python train.py --num_hidden_layers=14 --hidden_size=320 --num_attention_heads=10 --num_key_value_heads=5 --head_dim=32 --intermediate_size=832 --vocab_size=4096 --hidden_act="swiglu" --norm="rmsnorm" --norm_place="pre" --norm_eps=1e-05 --positions="rope" --rope_theta=1760.0 --rope_fraction=1.0 --qk_norm=false --attn_scale=0.177 --bias="none" --tie_word_embeddings=false --parallel_block=false --init="uniform" --init_std_qkv=0.0289 --init_std_o=0.0289 --init_std_up=0.0289 --init_std_down=0.0 --optimizer="muon_variant" --learning_rate=0.00138 --lr_mult_qkv=0.7 --lr_mult_up=1.4 --lr_mult_down=0.7 --lr_head=0.00414 --max_grad_norm=1.0 --warmup_steps=200 --schedule="cos" --final_lr_fraction=0.1 --batch_tokens=65536 --max_seq_len=256 --doc_mask=false --train_tokens=742200000 --max_steps=11326 --dataset="wikipedia_en"
Each number is 128 + 32 x the weight over the matrix's rms, rounded and kept within 0 to 255. Layers, rows and columns count from 0. Numbers have three digits each.

# down: layer 9 MLP down (transposed), 832x320, rms 0.0411, rows 357-385, columns 0-159
# gate: layer 9 MLP gate, 832x320, rms 0.0856, rows 358-385, columns 0-159
# up: layer 9 MLP up, 832x320, rms 0.0896, rows 358-385, columns 0-159
down357:155178123120126113083127098107142147052177169195134132111166142096096147153163063113140102164091131074150137109090195117144120102146127149124086134135148131159129141085130144086080174099187110129168099129115196103140058105073100150095099158119127133084153147109089103139141148152113061122118158154159165141165161172129036147167118167173118104153139135169113108136173104175127105108116100145114139105144133116160143098168138125053121124091161173144121148122108085156104120165125164
gate358:103083060085140215175151108143165083084133146096111121184148118194179130174164078039050142146167124051108151094177160126154116150085131074115116114151075108088181106166101140180168131135150133164136143140156164157113159075081076143144169107136090117165090157105050074122158084107088141101156127153115115072087152138144069080173147092131173100150112181217151139135177120137072092124184138170076115185097114108219110063115190145108126101116134143158155098129148135090144111154115133
up358:157128141117079121169122087134155109165084180128139189083057077115104129146134151154117207159082156115116135152169175079127147168175204112118121115128124113149175161118099081136111177145065131185044150157111167159071093158032112146114110100026065143135136084156166140174098093118115108067090120169138169150155106112136123143118132165127092091127101102102143141163128155118146114083129110114060112108139154084154115179150123109114110187125172083136168103125165128169078078116118197
down358:079078159136179173145157133092161142118154146124135172131166134083130121137123191131107208143083171106166117081133111135122190118136149074084091074065090098138135106092125149122186088104128150151124112105110114135050049087107163129121075109080075164125088027124052096144112100050137130142123173137129145126121125166156186189137156155154091142136116103119164110146154132087171072117100174115088075117118137178157126116086126127127130143134174136137142070118151091160111144213128104
gate359:140094132162142111089118082096128149154118131085099101143100198189058143138121110101073132148102117122100090145120135108175135135116099165144160137155134161130059144125082124141119150150145170088119149123145155128095112129137142111165105117146070101111148115118097153116081084167141111189146113066175117109104101144149147109173133163152115205182130144141124102073158143129137093122162124150150140132096168125098167143125092121123132170183107093211123134139071100063097123134162137
up359:176110117111102133203185120160093164011140172179180075108093126133114112080183114150114179152129140177095086123122141102130158166139145129157136137145119095110172171155098117141156151129134107105105162146124123121144170146128122116099146163093133158056110100143103146117176085105136132131153123115152077179145158155096076089088108089126130082127118142119096161176151167133135145146135111166059113113134132160066185128125074119141119088124082134135100110103141155030128108187149140
down359:093119118107115159086104196123106174085176177147101115161098106114149079120097169101095145144180137095197116109112132096114180168111107162068170141120082099191132117162104098113132139093164158101188198185098131184134120084081140109112093157152094163147147097169106152092070071118154098058156128107180078156142149138138112080150138107164087124096145157186052147095138102146120126144100134120143140136145084067122164072117073092154127176172149092059161117161157170108078133108123163
gate360:083151117191108127080133151117119099115111145132157120083212122162088132145131122177094163147159130205084147098100154057139143094190131084139147134066114155123144102153152154149110129075089126156028119148119120128109212125114081095106128165143087080130116160099104122104145169125113143144128161105144112121068095123153138174138163080155117114134155101150155128179089164143124189114117162076109141101113108164182136182125120128123131100137135114160121131134051182112104127134176161
up360:192080180129109113181128169144151121076131077154129183140146131152135087096161072130108106104152102157127139169164113197075070125099177143154114167087063094180107135090142111143112068167149145123143183102152156108159091148121166124099156162135120126130100149109184112121075143091157139088103130136122100149146146153158102138084064166131097072111124104109118137126127050141178066109158118118163099124086150196131126135116160174097145154055151133117178120147131107131169118159093166
down360:134126090068173118093182142072131133119161102123165118181115141066150098160176129169144090086061147157160118130135156139131107141143153222119127174152160065168156118119122103183152090092138180128179141104140107120129088144138132115169174118131168192189166112108117154148064145099126122112136090114105141170159176138104131130142088168096108088144095193162089157095165145142098097185121101119114127120138181112079121111125164138141093150087145173164151152174110117091160141171084085
gate361:136160074158176141083179182097142125087132145137143102099122174112083096121147096130100129114125115170122066148138160114176119156112149134133128181171124100182129140067117163111135099153087065121105169120173160115124089081136131154124134075129110093142158163103113140120072181168117123138142183121113119194137096169112098146114141100163153153107157155174147164079083078089118130128129179199099128101059138067141215068116098186137107088162091130150154162127112101074147114157108153
up361:142164084122161158164121119129164134108181117155107143113173153116107182132092179160112108164138112128136130119094166108128091131068181122101207155115172166158166114108128100193096163130122066139158115151129209115231122151122132127144075168132148109196103054100135116179150063065122141108117137089132071077129140109106104125168164115149151124098165129060128091151108164097132172114127066066154128116047083128059107137123181169152122111173122117122173116122146129131188104103175127
down361:085163115145129153111120117144144121162182100100101141099100150109206133052103124156148142105126123154131113090131122160124146125093114142071139105153161121070104079171136154163105121096119116111084146095100111138159154143160105118127118136135160153162111152161159115146101175149196098130115193173101152078097104106087143151106145125191133088184212181169158156106037151043199087086172111030158105148087085083117115183151144196154135148141097120188127146069163132203112106155181084
gate362:145139134108124142134145123140135125116128111145112133172160113148152123086136145148138126134103157106099139065133145132111125069104124169121095135134105153105104145152107124111111109137096144135098123148113155145144110132121142105180067158121100154129129107122137132141157151119168150116041121141115103115100134133113115104113124118127117197127108126131142117142117140067096140138088129132114149136124142086159147065121146172111128118136137185123138116134084118151120171153122127
up362:093102129126129160079120182168167120115135044132099111100173160047141127137101124131096169088157180183089122116081112153137120157076141144116123128101161120126119122112109121134112127122129114103146131111118135154201129153146130102146123155098165121133121090109130113141162144152122127119106134139107167112142108155096105158121139150115097137146117096111166119165153126106132168096093135139122187154126100127114120140092144144129126134147154153123109088153103143129140119154145169
down362:125125161134190112130163094142121101102113175096177153150103111166151155101093204099122123096161081084126130130148099134138165141129132133091140086147033157142094153132131107093143150174116125116149135156153147128130101126148134168120098150124115139104150158148111138123138134138096134104119138132129101141131127140105109113131116180107179096133179142115172120085116074114114151165113052158139131109142130127160125082115098095129132130146095085111102088105133151117078133170140117
gate363:173234075126145077088093074169156155094078128129141160162140043161120165142151113101180093194081126086149118178052124125131120131214186157135164082133084166094155188113175099170099144160198148130132064140125146179141107140143134194137121173163140112108124118156175191128135137096121154147110144071123206120102087135152188135152170166140152145112082169084151141171119095067119113215175099108076137149121092150148137129173117171097121156123162148173162136153120071157163164135125112
up363:136142072189155086122150151163177086145081123046120081089134098156144128146089123158111145138159180080153150131119100144068105121142134129130121154139155118144175106122134117146129144118148140084065184161129147164148132176144112149094167102136139130122182163193095105108162117130096180153131125184134196100110091144172136106194109086152105149223052084095148092100081157139129137131115089111129134095174118162066162156121113162122160091125164110171110148121176168103094189057090116
down363:123108182159059152137172131084132165125109155226153153085161140074129128122081133112108122119135136176158142070199107127098201184109144083124145150143072116088126179109118088125158072161120096131149099185107108193172107046180101193163080127117172119114132092134136125129169119146129098129109137080180105073153131114108135152102084100143106142149182166102107154129090115102138132145135173140160053158119082153128163124134148126101141184124158105166115133089088081163114077175194125
gate364:106123129173174120094166124083066135162147105113135108167119040156149144149129114126135109160136092092136113157061128158086113157077145196096114124144094123127154139158129128133120073112196176179155121114162098085192096154113107128147170091069121103159139135101123102152137116117155173114118077173139133116151081093151107147083146065077171099145147109161115071187111082046110171121098095170114143109099142155067160092132107116148106186134118147161184124154115151153075072168184157
up364:173099155121129085105075163124144137101096054213120136147139121145134148134090163163150134185174133162096159104144216114084138153136125125116139152164103156211145140043133167135151145091152105173129148120144139060167137137171145178176150093166137093118125103140094149140118153102141156119090168140153167207124171059098186123139098101126127089097117128156065203127135095118067193086129089131134109141130133151095122060145122122117067130092093160096173149115114151098134124135049219
down364:113132132122143083144119099132143143146126097096079133108114097148127159100137107111181157207059143141144128117126159148106138096165081163161169115099113095123116154106148117079200164124141125082118130117186085183141149097182170091163127197148116086140083120134150095095162171136187171101123101174103074104153159161132147158109107139141111146102127126105106137157083174142084078139128138123133127124115162158122131120105127108059087163175081105113132100101171122125175144106131096
gate365:133161093108089134174111154119112131091119170110110120200174078166147140134135107089137105155122071140151127161034125191158117142119116169098144115161155141194076124171145106145102156193167101103146087146141162144139116146110084083128128154145195100133109135086113083101094099120084134137128114087144119116150124093160106155126097098130098162175156176165088153088050113091133134135114079109176097172139165167155152146086145145078064158126139123085120163162116138062161168107145104
up365:165091158120172115127086152130190130152115132132146156120100165151074120144140139084138185160124082133175108115138135166176098096100133108108103137113146140169080157111091157138146128109050122138161148156204116111143144151098120100175114077159106197140148164153106132102109120108132152169165183116106151126102114159135138154107100123068164139115098112116109168130094124123146117092183116128125138112169101083133133105136122102113158129151123115206143126087166139117124149158146131
down365:125130185155109133131107138113112064168157133183179093146112166072091113118116200154141105059059070130092123128182150107081127135208124142095162095051098133173146184136108164146103121153083105090074135100155118123106154110142162159141143158112115135136101081111155136132143136095174133087118100169106202105155142129130122149143171131100087139123105116120181045129162126196111196071203158093107107080165192139106112127089137136120097112087098122121124112092117128122093082112136175
gate366:131099093146152190133070062100132149111090156164158124114056219106140133194082098062145119185188099129108183121099119105128173139169094128138177135137105132105153080152061077088091124148085099086119132129210091099129080135157169099151130081166165124105127128128123141179073145073092156176188156129129108112111146160178105145144153125099127100170119087150089104162153140151093083101155081144106115120202127108114142116113159124133108146106151129162151084114124136127135143141149178
up366:149129136196164074141165121163132096122069151067107123115130097170137121126061174086144156112111180092134152099139135097107140121111114192098149111158103091141189081184087174056118147076135121111142140066157152134190155084120083106120127077123117118122131088154171113122114116128129149105150133070148164106181190129172155144113124152176134084109112126129120160056105098133140117140151140139101144176125114122147138147153122143100134142150163101170085149045158117155129106150099105
down366:095153099123134234133095145116157125129154155096102140148131198154205097157048134123112094146104127103189108111156180089198162070098109108153138139143112143088199112162140100107145138131131099135083100145128091171142121114110064174157124188116216111099137134181166156097103146117151117145121150148141135066203108131111099215137105149123087131130153182120120126149082145194166151139146138110123133129084107161206140146141132110142132071118118121102083160149153110159163109155048142
gate367:126129161146119053164162150074127107123111093122167112156158197088139129120175127162153122148126104134049144081125098177163156141083088100128096164165112170125130134085103146134149213165115160147115126110122122033195191138097141123123087165089086084157109106099122117123164102076158110139130170142127172089095206136140144076163107084102106121098159179091053182108165158126118144146113146164112139141164113148079084106155136077214090132138095169091134091125128109106141131117103129
up367:157118101137148093150143180129078060127153115171123160115103144153161128142116150167141095123120072135185115123102135093078094125092136109156116192182113143108152191118121059162067131161129091026121152128051094153132119078072064149159144143133105115159125127136122091145120180103137090181157152106103103195079134051076052150157155158092136085160169127132208131093161174128096107091128120112142114160117102111184128143141149062141178153101093128143164142146098131177132122167096036
down367:135129105181150108121125132156163122098075089176114177126154113145185138147144093118119110162102205110115114106114134135133130173088113105083170127123132179105121143155119075111054082090145117147122060140085153162089088108188116136130150079147186177098138150084094133158110136124120108145247090148176198115149144109122037168192184085144161097095118161142122107132160062125088107104077149154151148126157138127177142111168162100139130136191114179171123180144159126160189103166138059
gate368:125199161128107130115134178115119091129065099160113091127134096109094154104159136106210119096163107139142128168146101129096159171124139100130159097146159092110119152122125117116155114143130024114142121090125107073146152173129202147110134088089142132203179033114149169104194153188169144131161078127132157142181070205198148052125110103121115146107113143157166038105076069097160137091146094148162149101159097118101053126090072139072125163151197122138172130104128124107069139127126175
up368:170116114088103097133061141109126131122111073117125103088150166098080136148164132180177106100122086173148143173156170143130119108117135135050137088176184135132100176102180057114097084089122139102137111129103185147117126165148122137107158188132158148167125174163088093097209136149117138119157089164166098145190143117175133114063140136183134106129166139148124118123147102131116107102127213151184080130134150156138143122171140140154117147151114163132157083107120145111119185109151090
down368:121119133132083091129167156151113082147132080104148159123126133085117128124154106169134174119151144184142114127159156107145132184090043138080114106171116102081093173164099159074192115097139107098161148136124137130144132155134072132181131116091162128148136129166119148109147126168124186108118124138116148125117151178094177147117134131180125137092122099124163155197086078067119171130091219112112148081105128157139086137103090138153073108157126183150125135139107141126096117092188148
gate369:193171117122132162117140085088079139152082145111147132174129175127134122127155123103089146149101134144098155087102102064111131091132150115119132154092095128141144132159180191143099141117075081141177142097076117074158117121097119096147093111120135083142126133131105135133123100108060160088082083137123154168115172182138125176102120087085114140091147195211111147130091095134120128136041073083149121128072132086112106144161209152116107177171089135160060144129124108192143130144206157
up369:136082085173127120137182156119105107144105122100144109084117131084088115119122137111100177106140170156166174075160134101135123063067183153113136113130138049128149100155163085126139128122119115093107109134083147038121060163115086093127155132144176158175127113184092054162112181084071130131112103103086173086168151173092178120107176084066170185148185136087107119078107120162126076121153166071224116091081147133107109127113105158086169061143170120104117154069181116091144133137061161
down369:132111090148061101147121124113112138197119108079163117136108189138130154115100141101106199128197186191123119137162104074161117122115133149148134055080156081119132078159140145061116080120151130123099109109084197110097139153106183063086112084117107107156155164174081197104096066129099185107137198145109133062103186163125118104137124115070127080154095076148149149161173139139205171110210109051155154131159105181175095162088099182083162106099122100084137117110098105139091149146126124
gate370:146151127122102135146182124140132117087108144170140126151124170152122132160150176126164112142105162164152110129106145108104085088112091115116164121150167111119123088103148139122129192159174076136173103118191120172142134125168169075170115131115107131075130137134130152149118123092116146095092154050126175121104062165124111181137127126112155132147160144099078158099173074115136129100114147178101187139133094159100121159155135131129077160123096096148109117126139058083197057132113143
up370:128107121142131121095129106112099155090126087199165082159119190134077120100117159108150135106160134184145112170183169139063166095127144128121163075142076064117091152142132090129112110120149139179130143225113072135164149129139144123099148118145114115127113128064117170190153157145163097108117133160137136099125096130086142142162130129169130135112130149173150098163179168146133157138179146079170093106103083140151111160118119078156100071151167100157147143107124145072136149081124163
down370:125107114185124116129157127109129132147091166080176146109135114100134154104108112071197171141131107176172125085123147117125093099163194169138096110135108118136151128120130105187148049141132144168105134065130120140118166150224206082127119063153120147127099148123113122169189188142134126171122147190185190101191138170088108161106156129137171116131150121164107162104140037173060155154093171160139111123128117102159132154150137150097117133118181099178176059085149134122087163108130130
gate371:151129122149151110111154149097134161104076141086146119155136073092119103171147152175071122081184150201078114152094203095126102107121125163094119108115187171156118104177120137111115116161106090079103123100176145139133064156165137120140134112127100081116148097176163121111117143143087132080192182255181136166161112137137153124155129147101110116134068122095117103100119135139123167111184104141133167129173197205139169086123087152098138192114131060188132151046092136121137142144135100
up371:182141133093119178082133145118152165143116137106111108113144146141144165152117151142131120102101097108202107106117148088111152166125138107183052095112147100099138149144170095053119219066129086054119192189124113170184148123049135134103058123106118093140079107088122062092165116119129124141174152124045160099186127115093147113089111102060083159150120209105100132112154138067113043099160076118182112137156175155112175089205121071190150150131124188147141112091119100100049092111161101
down371:111106129163208109079146130154128171072161089228119074104112161188111155126106143167136111189135138048115151084147148135117124119135136103121117114121102093121138144152136094155101201130133142119130153146140185119155108165147111051112098101091114100126148159096096102195142067082082127124180112116087133109182092157184153098104155122105181145132156154082129109161115148067125098093129123089154159091149143139108237128119136131084123101091182134119087115202142114127148131143156129
gate372:107137159183110133105221165095134147171144143151098080070103134090106129177104080079151080206120178141119105104126174174180130098137126096174155071118125101124154140106143143067104130067060161093145092180137122119072164166189100085144187127169162092122102115136116161178193078135140138064102141175210122120196112082152133128138114119139127122117138140149166107175117156114090117100139162140161159106110189147123113177110153132126051106110156107120070141098097151114102086145144095
up372:147141191076155143106206077116146106134105061181109132145150086154150147119115147072208116142104114100121130107084122078124115080092140138140183152177175134104109122177131120117148144111086187095177048153100125116186142054092155143119218137116135105157128133145131071159146103167138113207122123139042169115160108101164121058119103119180109130162131094067116128117084172119144135144115124107159093088208185120158172126098175187127147065106084163153120114141089135151121162115124090
down372:122166148144086124083157097160146054140100071105114164118113094179081100096182146150112065124151110164143181068166154168129043166081156143103138139177123079189135107190061126117174134131122093092154082127107078086129193148081091146126191131071088164092108138078103122106129142135147135156122151125113095151104072109127235150118144144128122118134163189162071156114144154137075130162101102189162138123144101170119079077145109128097100142162121099107135159138121067125145200185077143
gate373:189101179161120100128172131112165101132112180070158175171089085097192136088134170137144163117179116146146093133139169146050129114059101114179242129127112162097194112132150148079117113108079112131120049155095081086119126115188115153152081095128115121065091115095133107139139098107107170144157122149155129133163083129139072077157099123157134039139132132117113131121142174179188150130152160085134092136080097190159125056129156135109075162081094097117103111152116108095151119096124124
up373:115095141167084092138188127138108149116155138163092090176097179114085131155088146133096078179096115129137142107123170099147141127119092069084170158136135105164165112121135123120137095071128088172121172091114074104109105137183130151154123144172096107109132114092117148147147098114150153171157141148119143115107104087172121234107114180126136084047112183166089148114150148088159163149142110120142104128162155165041124131142119145132127088103138141111093166166093143107178106162116178
down373:119114112114105137143107116149140129179167056158129098153123140122112121111147137202124096168147139195109126169099137097095058119131160162152138165097116119150112121191111109174126195090140172153111137106131143137085145104084108104119136075098103079119143103142141086114097131147118064137134121143097146083145148133095099136110143092198133168133160094175116187130104158180142148177098094075120114125128134178140105197140158139139149116133141103143154124147070082088109127134110080
gate374:092214172052114170113065153175120184126116099109125152147105139150116111097102157132071149102120104088148132096199143120133138203083134137156091120151117169126140148079110165192124104111122081097117133174083137161147137120125167130149183149123133111098163150162146110073067134098112177079114177138073106070135167134112136117128196135120122123132124135077133087128141142125143154102206200152130093105157113164148120139154148110138112102123137135147140127151106134050163120124204116
up374:097185147165098149101171168060100155199157182074149151094139154092125180122104110150144156132134148129154143097156052120098099139162113193096127122133204118095132094109154146141125136145121115107107152137115147104109155148105102112107108182122135157153147128072120107071133164157094155133121076111141180146101155120088165114135145161147132134126128125123146169189156117097125180151152134120115174100116141111194174064188155095108117126140132098118073114133147115123080160171153162
down374:056151124143119142173116086132116172108156132127124160123094119166100118132125139100141139213149103140072141191086143097146160113088151088175124117063126114072114114113071142067132128182132126124102199067123142135118126083069120088120147057132171132077150135125112162135133142123165124116102130118113109132104096183179137117095093150174151113149145114144163098130054138119191087119158152138139093130052109115081083172083115154163122100143113080033179153145066147087131104180104116
gate375:126096157169124164122138142132110100123135141129107109131108104133099124123186149125165183126236147160097122160104139179130112114092211086234091128182172096155165177155107174111128160098111149064123097113072130109116127162174132119121129134129120084133139126052087109161085112116092139177090191141108144118136164166159121119144086105172172118075126140123153131123110162125147200099170154144118114074113138046142110096119226110088123147151125107109125171137104111138142128139150145
up375:160111162168160151080148127156130147071135152123102098124115164112223190108157147117115155060151099139148082140148107213178097105102077082139055087111203083094057135178149114116133142106098160116153084137111065112153113140178100148092124139086100043108076140141104104155090112129081099112203090148081136168112095078114094104138079104123168148163119141102173161163141102155152155095147144169105133158101156138150132075130152153162128143138090122073116117135070150151136130122128183
down375:085153146148186111163120154139128116153122099151134121133139106178124104113180143114155118178130128155093117084200126149147137160112150136157224115178180132108139119124082089125130127060144151135104147169146115161095085181117150132120092140142144139138131089104097134107091063105105149092086086120113127132096068126123126094126035109160151106090173161112120116082157102115154161090120127227132125143167122098144116112096164118153065123141104090115113175040137140104116080117225145
gate376:071106140129163181130158116068120129089055139130194173151109128140131131153127093192168104136137115130143151162140066079168150171131110141157122125149117105096177123117179115125153096141155129158117118089182139130139090074044167121141110178129130133090160073126142134144153125101159165124125124131160140177166126196144109123152138149146124080131145029106124161147114133141056117080137046177098134126118090117135119178121075117134108130163179092132177090084112134142047196154129143
up376:070101116174143146120087099190147106148089131100123097097121171087136119106152101134108146092158203128072160066165196134157114157108140148166136087140142145133124152181129084081097107113110112113102152098055124125080149156137078145117157104115163118103109168143094077140114142151091079137167120107118121121129072124096164110113088083134102163141124189115124101122116162166164127185070110110148085123100126130144144105144086142078100154145110136089086120118177137106165154082134131
down376:104083140181187147152054153160117117077135156135105130103097145102101154122109113152110110129140104115191112169109143093137112159142143091120133163146143073079110118102137117063113124129172079123141091110121146139101138128156127074123127123146134115128060092152098107103177184087104141146123129117143110136115136144130074155134097087143072133141109145149153106166122147096138146114126125137119118084116114121153178103139078112138130111151168113110178198131127076205116093131122121
gate377:087120091118184142172160098089115208143105118126190118122132139212086140131147143118139142182089138052114102073172206107152106127150165126175172072098173145139086172165163145091172132090107170159096145127117163070105143081106116113153185116103112101169111181108128132107110169159140087160139145065209158060162105145099105098115094142109161096058082103156140138147030115119163139126120109142184135118119134132152125120138089139161103148128143063159111106062164164099148115154118151
up377:128125093076145087114185138035103138166109143147167153130144135099143082129094141122129105070119161123144116096155172137156185135106162110149111102087122155113151199188142118084110089133135106098106117152176125135058137164089146105161135222128112139176094139088106094128139146103110170159118134164145124150142108136107150151114096157105117115049143165138154132158090086150084085147187046096131163134172105124145125076134144083149136124088150131174094128085070137105118146136095097
down377:124074090093109091125152156123136085160077135089099165111151127151109120105144175076072089169086175090117179097199111127148132119132107127179154156185121056169160066104173150118113166109114182035138159083100090119139093166160122119177107127112102134083096133132113165115181106122180160095157133138142180178086123162132123136176065147104051136112212147156083146162134212137075124076144162173107145099158127122156152056123152135122111114111154132147079075174154084121073120143146150
gate378:187083146112160143132144060099150136157111142120113067105102118170076124162062191111168117085159123134044080129151103100193169117122154172182067133170093148115125211140107079100099138116160126135164166094136111136160188092087123101056102118106115106111151132109039166102190075087149098163082102114156124135228167149181116125155136057138179127121159099135087133123099069147118093138130117176139128160150148120159143196121162114156125093131138212121114113116160192069121163126164109
up378:089116129092082093127117074213100115136118184083186175156104155144126114133175118146079147118133140137190110159118101077112109104031144117129140151075083093151128160114093138102101115154160094135078146128088139124092156066074126099104211136131150138111135123122083128149113138125061127204136122155158083154127080124115075152164096053172143227123155164105141102156128178107136174148089149107132087144074130113178164158195065086201126155127111140167161120090068163175113118090150138
down378:131182086105127090144158095117138165084118164172095101216106106195142154165106128119135080137119152163099110087127119112182161109100124164074168157105103097053128132140105164095124142203105139101166132173093162146155134119148070120062210146080145163156085132120130097155140119131079163186111127180113167090207141134113175143125098119167159154137136078156112110159069137181090127133047146104150069147093118117140156114168180114118131104150186136139133126147100138187103116143195119
gate379:106180079120109109134112146118140130106125149159185064098128089074140142148156115099055143205167128141149110167195060107160127099152102138120133105133137140129141163085120190106137120122085121142092127117160166162119129147084151103113124081098106125105157148159097076139221084145161137104137060068173151104087128155195079134188131170103158142148116124125109135141181128165075151134066121127133163132140093101095141121103202090079104146106117124209099092117109124099134115144121147
up379:176135083129114090137073165108154071170049074089132128175151076097151109183162151203107082115108107100072023102109125097201161185100128142135150146176069080185123140103114152149080143168124116143141187131105144140145136131135074148093097141126154086155119154088153147139098059110080039108176095078117125106118112169106137132132102108075115071079128166106158082081172153079134119147099161148149113164117191160136132101126145162108088226128160142137127106166175134117114113116124199
down379:148150161096062154110139168108096144145137143090131091146109114196121117127055173127108144125140164150069150150073148141113144151135141123136146105143124145093158100129082119134187190141069140146093109158127151144066146169182123174105143091141147147107151153100124158163085174138104072174094100081135108124079126076132128139125143156117164052146115160098142119133193149131157158153070109147178146135217139100142116088122142165083121171146120077102150116148122140110136163156108171
gate380:181091134073110103150128192101101148165167066181063162141158077167054160110146146151112144173172222140156124115153136091121109171109089206093201163188146107114190106115137098146115175143159152124146130118140076138106158102133144117107144133173132079144088198112131156081058120130123080140126099146145120056102136118129132112083177090111117101145064162147130107103092207104121098169104139078137128163114132164111115133108119123096184097149099107134100098150084093102169099140064171
up380:125121136081148132079169134121133117161084124096154125138070173163091186098086107103150131174104125125076075117149148119197101150161100152128117129151117165079114131149184136087162174108091157116150126089104138130134132120153102144154139066092142135148118158135169145161134171108101184152188105117123173089108113110130130176171127113121176174124150151145177108081149133116089146129078143131074182135096174176188115152166109139067118159128091123117127148069144183156159111173091157
down380:098127150094135177142079188126114123160112104115084175112165093147132165117203142127117088120069148151155192136159131158147083101120188113127181141032104127073135131119123086132116122129109166110145122137153143124133186088106102143076123135116131120130129151110147081194137097092127184142152163108141080071157127182167137135167122128135122065195074131132118198120140154120143079224166077103053133132097103122115171156049146152087112160168104181092086115089114116176140156135155118
gate381:105202148143144164165147203106196143136128149153131099160104133118099143130106114124197084187121120084147074080163111122112130144105077163149120120110209175150102190181120075153110122105157107152113099146096067162125142075099163098139187094150201116117169151137118116140120174125159061156178090155108107097183071162128156119133111156100090109094118109136139124125077196157129133145125112141102181141145078184200146129163117096096170098097107200195090114113183158159078147124079169
up381:105145128129177171095167145102103067105137159138096112107126123117125166185126125043038123102123169184074135085095094101143122194056189132152161091106164173037163146183108099042161166116148115161137102135094155210129143144130134184123142144115038152091121115193112117083123165082179128148118147150134193139148153108153166049114136076127157129179103150133092161177170150110194082141089057082184139073111154132109147132080148153111149168138127131120132119072119126174147108146136171
down381:115139125121165088139135139108137124053062113105177138206079134154132159148122176117094210092120113166000127142109133077112130110054140053139198144176098162118166161123116159134159137183207135173156129159114128143109095153126091137097153127172144062137128068151160124126156142136119121124133082138132091124123173077139147154136154130189163115054096121086099145170145151106109130128131131115126149126174106118078175118067184145138146155129113102132114101090122166203139085131117124
gate382:099092135088117123125122149128163131143136126167113153155144158133093122142183122186157158139171074129178117167108132102078106103103125124149087132163145136099083122136092103133128076110116134194099121113118112062116111116138133177119156140138112128128159149129127146084150156120154151083166083091045121137132176174166116117124064119126149086126147130116124147118135129132052109142173163144144113136134096152130137099095078197086152123166022155086101140123146163144069149149130090
up382:117153117098108142154147130160105073141182146102058147128139117126149132167175179142056103155148140124106071089082127115139161099121112055145106094152129151108106133163098168130101164096118091151082153119136140172116125154123152152116098155096140140108160128139090095103167142107081156087177192124115126167105159107186112135163101131158157154135127127111122130111076163175130151109159144111108120132103109117156133124104110123127136136133147101140143163138159129077122141150147088
down382:124126180097107069090119159159157111054107085133190123083113164137103167136058104121142108172107151110137170095130142089107085140166147141091110169115123098146169181146177059106129148156134120197139101111062162089129123109128134154157139135123124036165118145151139123108128122116118114165172109139113147148111160094117100183136195154131107166130130074077145130155121167123161111121150126149137123200148115164123109152135068115093080097160122122090146125096133139120130197110122084
gate383:094096159104131114129093169093120206061149110149110134155096088155098116117139138133109100124168154045124110093122103086068190051115149172084071138103115112188120177141100177112106134070143112109139102074098044078113147113104109086169150098107088190141109089137173117107154152112156192133127081134144102189201049137147137196165100118090141092178082189154100170090148151101134207121099187137186130115208166090127129060160124134105123098139151126179089132072089188196133167137153111
up383:138191159157143120138101141140141162143065072128111140160152061117160155045104122080139041101215110131129117173151161044110152152119100128182083147096182053053157141095142143109117080148140145133136175134145052116194119165092125174163170112087071117187165159102207174147086038134133095142135132096092196173140152109143160131086099144158102165058089137146154122191092086174101096180147080075204133129113162116139142145105125147124086059150098135120128206121185102129110037097112123
down383:120129149113145192124126149122127131164091121115124107108118121168195122111133124168127174117110147126130119085140132163098100134075123073215110109107141127126095159115149120128173123100124137131090100156141097136138184125150183176168162167182102147093129194109118158123109122142133147080110096131147156145112087158059157065112083119137126138097122122121107121108184087123069111178151159133110131123065092152105109108149155097102130101134182107114113140067126129137145054129111114
gate384:124122129114097114153144153136101213093075198057063136156188082144077123190114139091176167168167157180128090150112141175172134116063144103146128136161159100086092136131158115083128130127117098145121081165169125115161127110059130145092123122137084157092095122107028139112169151143108118169170146168112113118172140098139123065186081094167135177148109131124112128137103074166107124114217121183141084123105178072114152128094121114122157139192042198136131093119117151157088166129141093
up384:121153153132151117096093125179170139213167141123157138158148151136110142143088157159112106062109125115114078172118135103123148129050120129142117108038123158158112097144152127145139170116142075123090102133144070153141155146146062111133091163103091082107171131123121086164126138125101092071073147139124067095195106108121124108103081113162096105123119143151098166126067170135104104189170110142092123164070152173097157157135173157100144156150147129108128112135019101088144137101166143
down384:120086138112122108127095140141109161118054179111035119139180087196112137206144139114129197156174173163123152176131154062139137121109097094118129137129165144085064109164125168080074160156117092122118144137135162135151167110126133131105156127121150159090104139094128139116190119122156132177171106158165111097151193116100146124148141153191184115145115132112148105109130094123125109112168136134149124088150148080130163101115168119134129148161107217113110121192146160151093121092122115
gate385:104113136134108123140123156098068142185179161091175125187095120077183144127158155119145101130080145109124097210150099070129145130130160164175073081185152070129109119115139154132159107087115140176122106143132152103127110126124111152103144139118158177099096177196081074118102108118070147198102072177137143091081108131085155117137131112125088166153129110096109123076060123103156146063169128153145097156057103096111112130105162123151174071138140129155120163129138092180169086177129133
up385:113180189077109132085091183151081149163117129121157105151126090134104115071145128046167146113134111143162128183158163079127096110126102093133172165111148077120138096145063142121088142079144091122089160169114114158099215144188084136115085182120153115131075177121157165093120216153138052143136135052148189131102088130111135154169136160190145207144127112082152134088167169212137104117196138098115126087123169154134131107146112172127171115143166112093094077155063200135069165187111106
down385:099118166132164169091138097219091166067141049151164090110100158126126081114171178167103086133163178071158162162193137100098155128100123050096095104125082115183091080156125134089142115070158163108162169185172084117106172193150153167120136178131051126115098131092109126120116183103045130092117117109129063203146133086138133155109168153140107109135135138095113096116103099113116158117158135154155135098123139118052187103121148119159185106133160138153076109094192107100131121134117217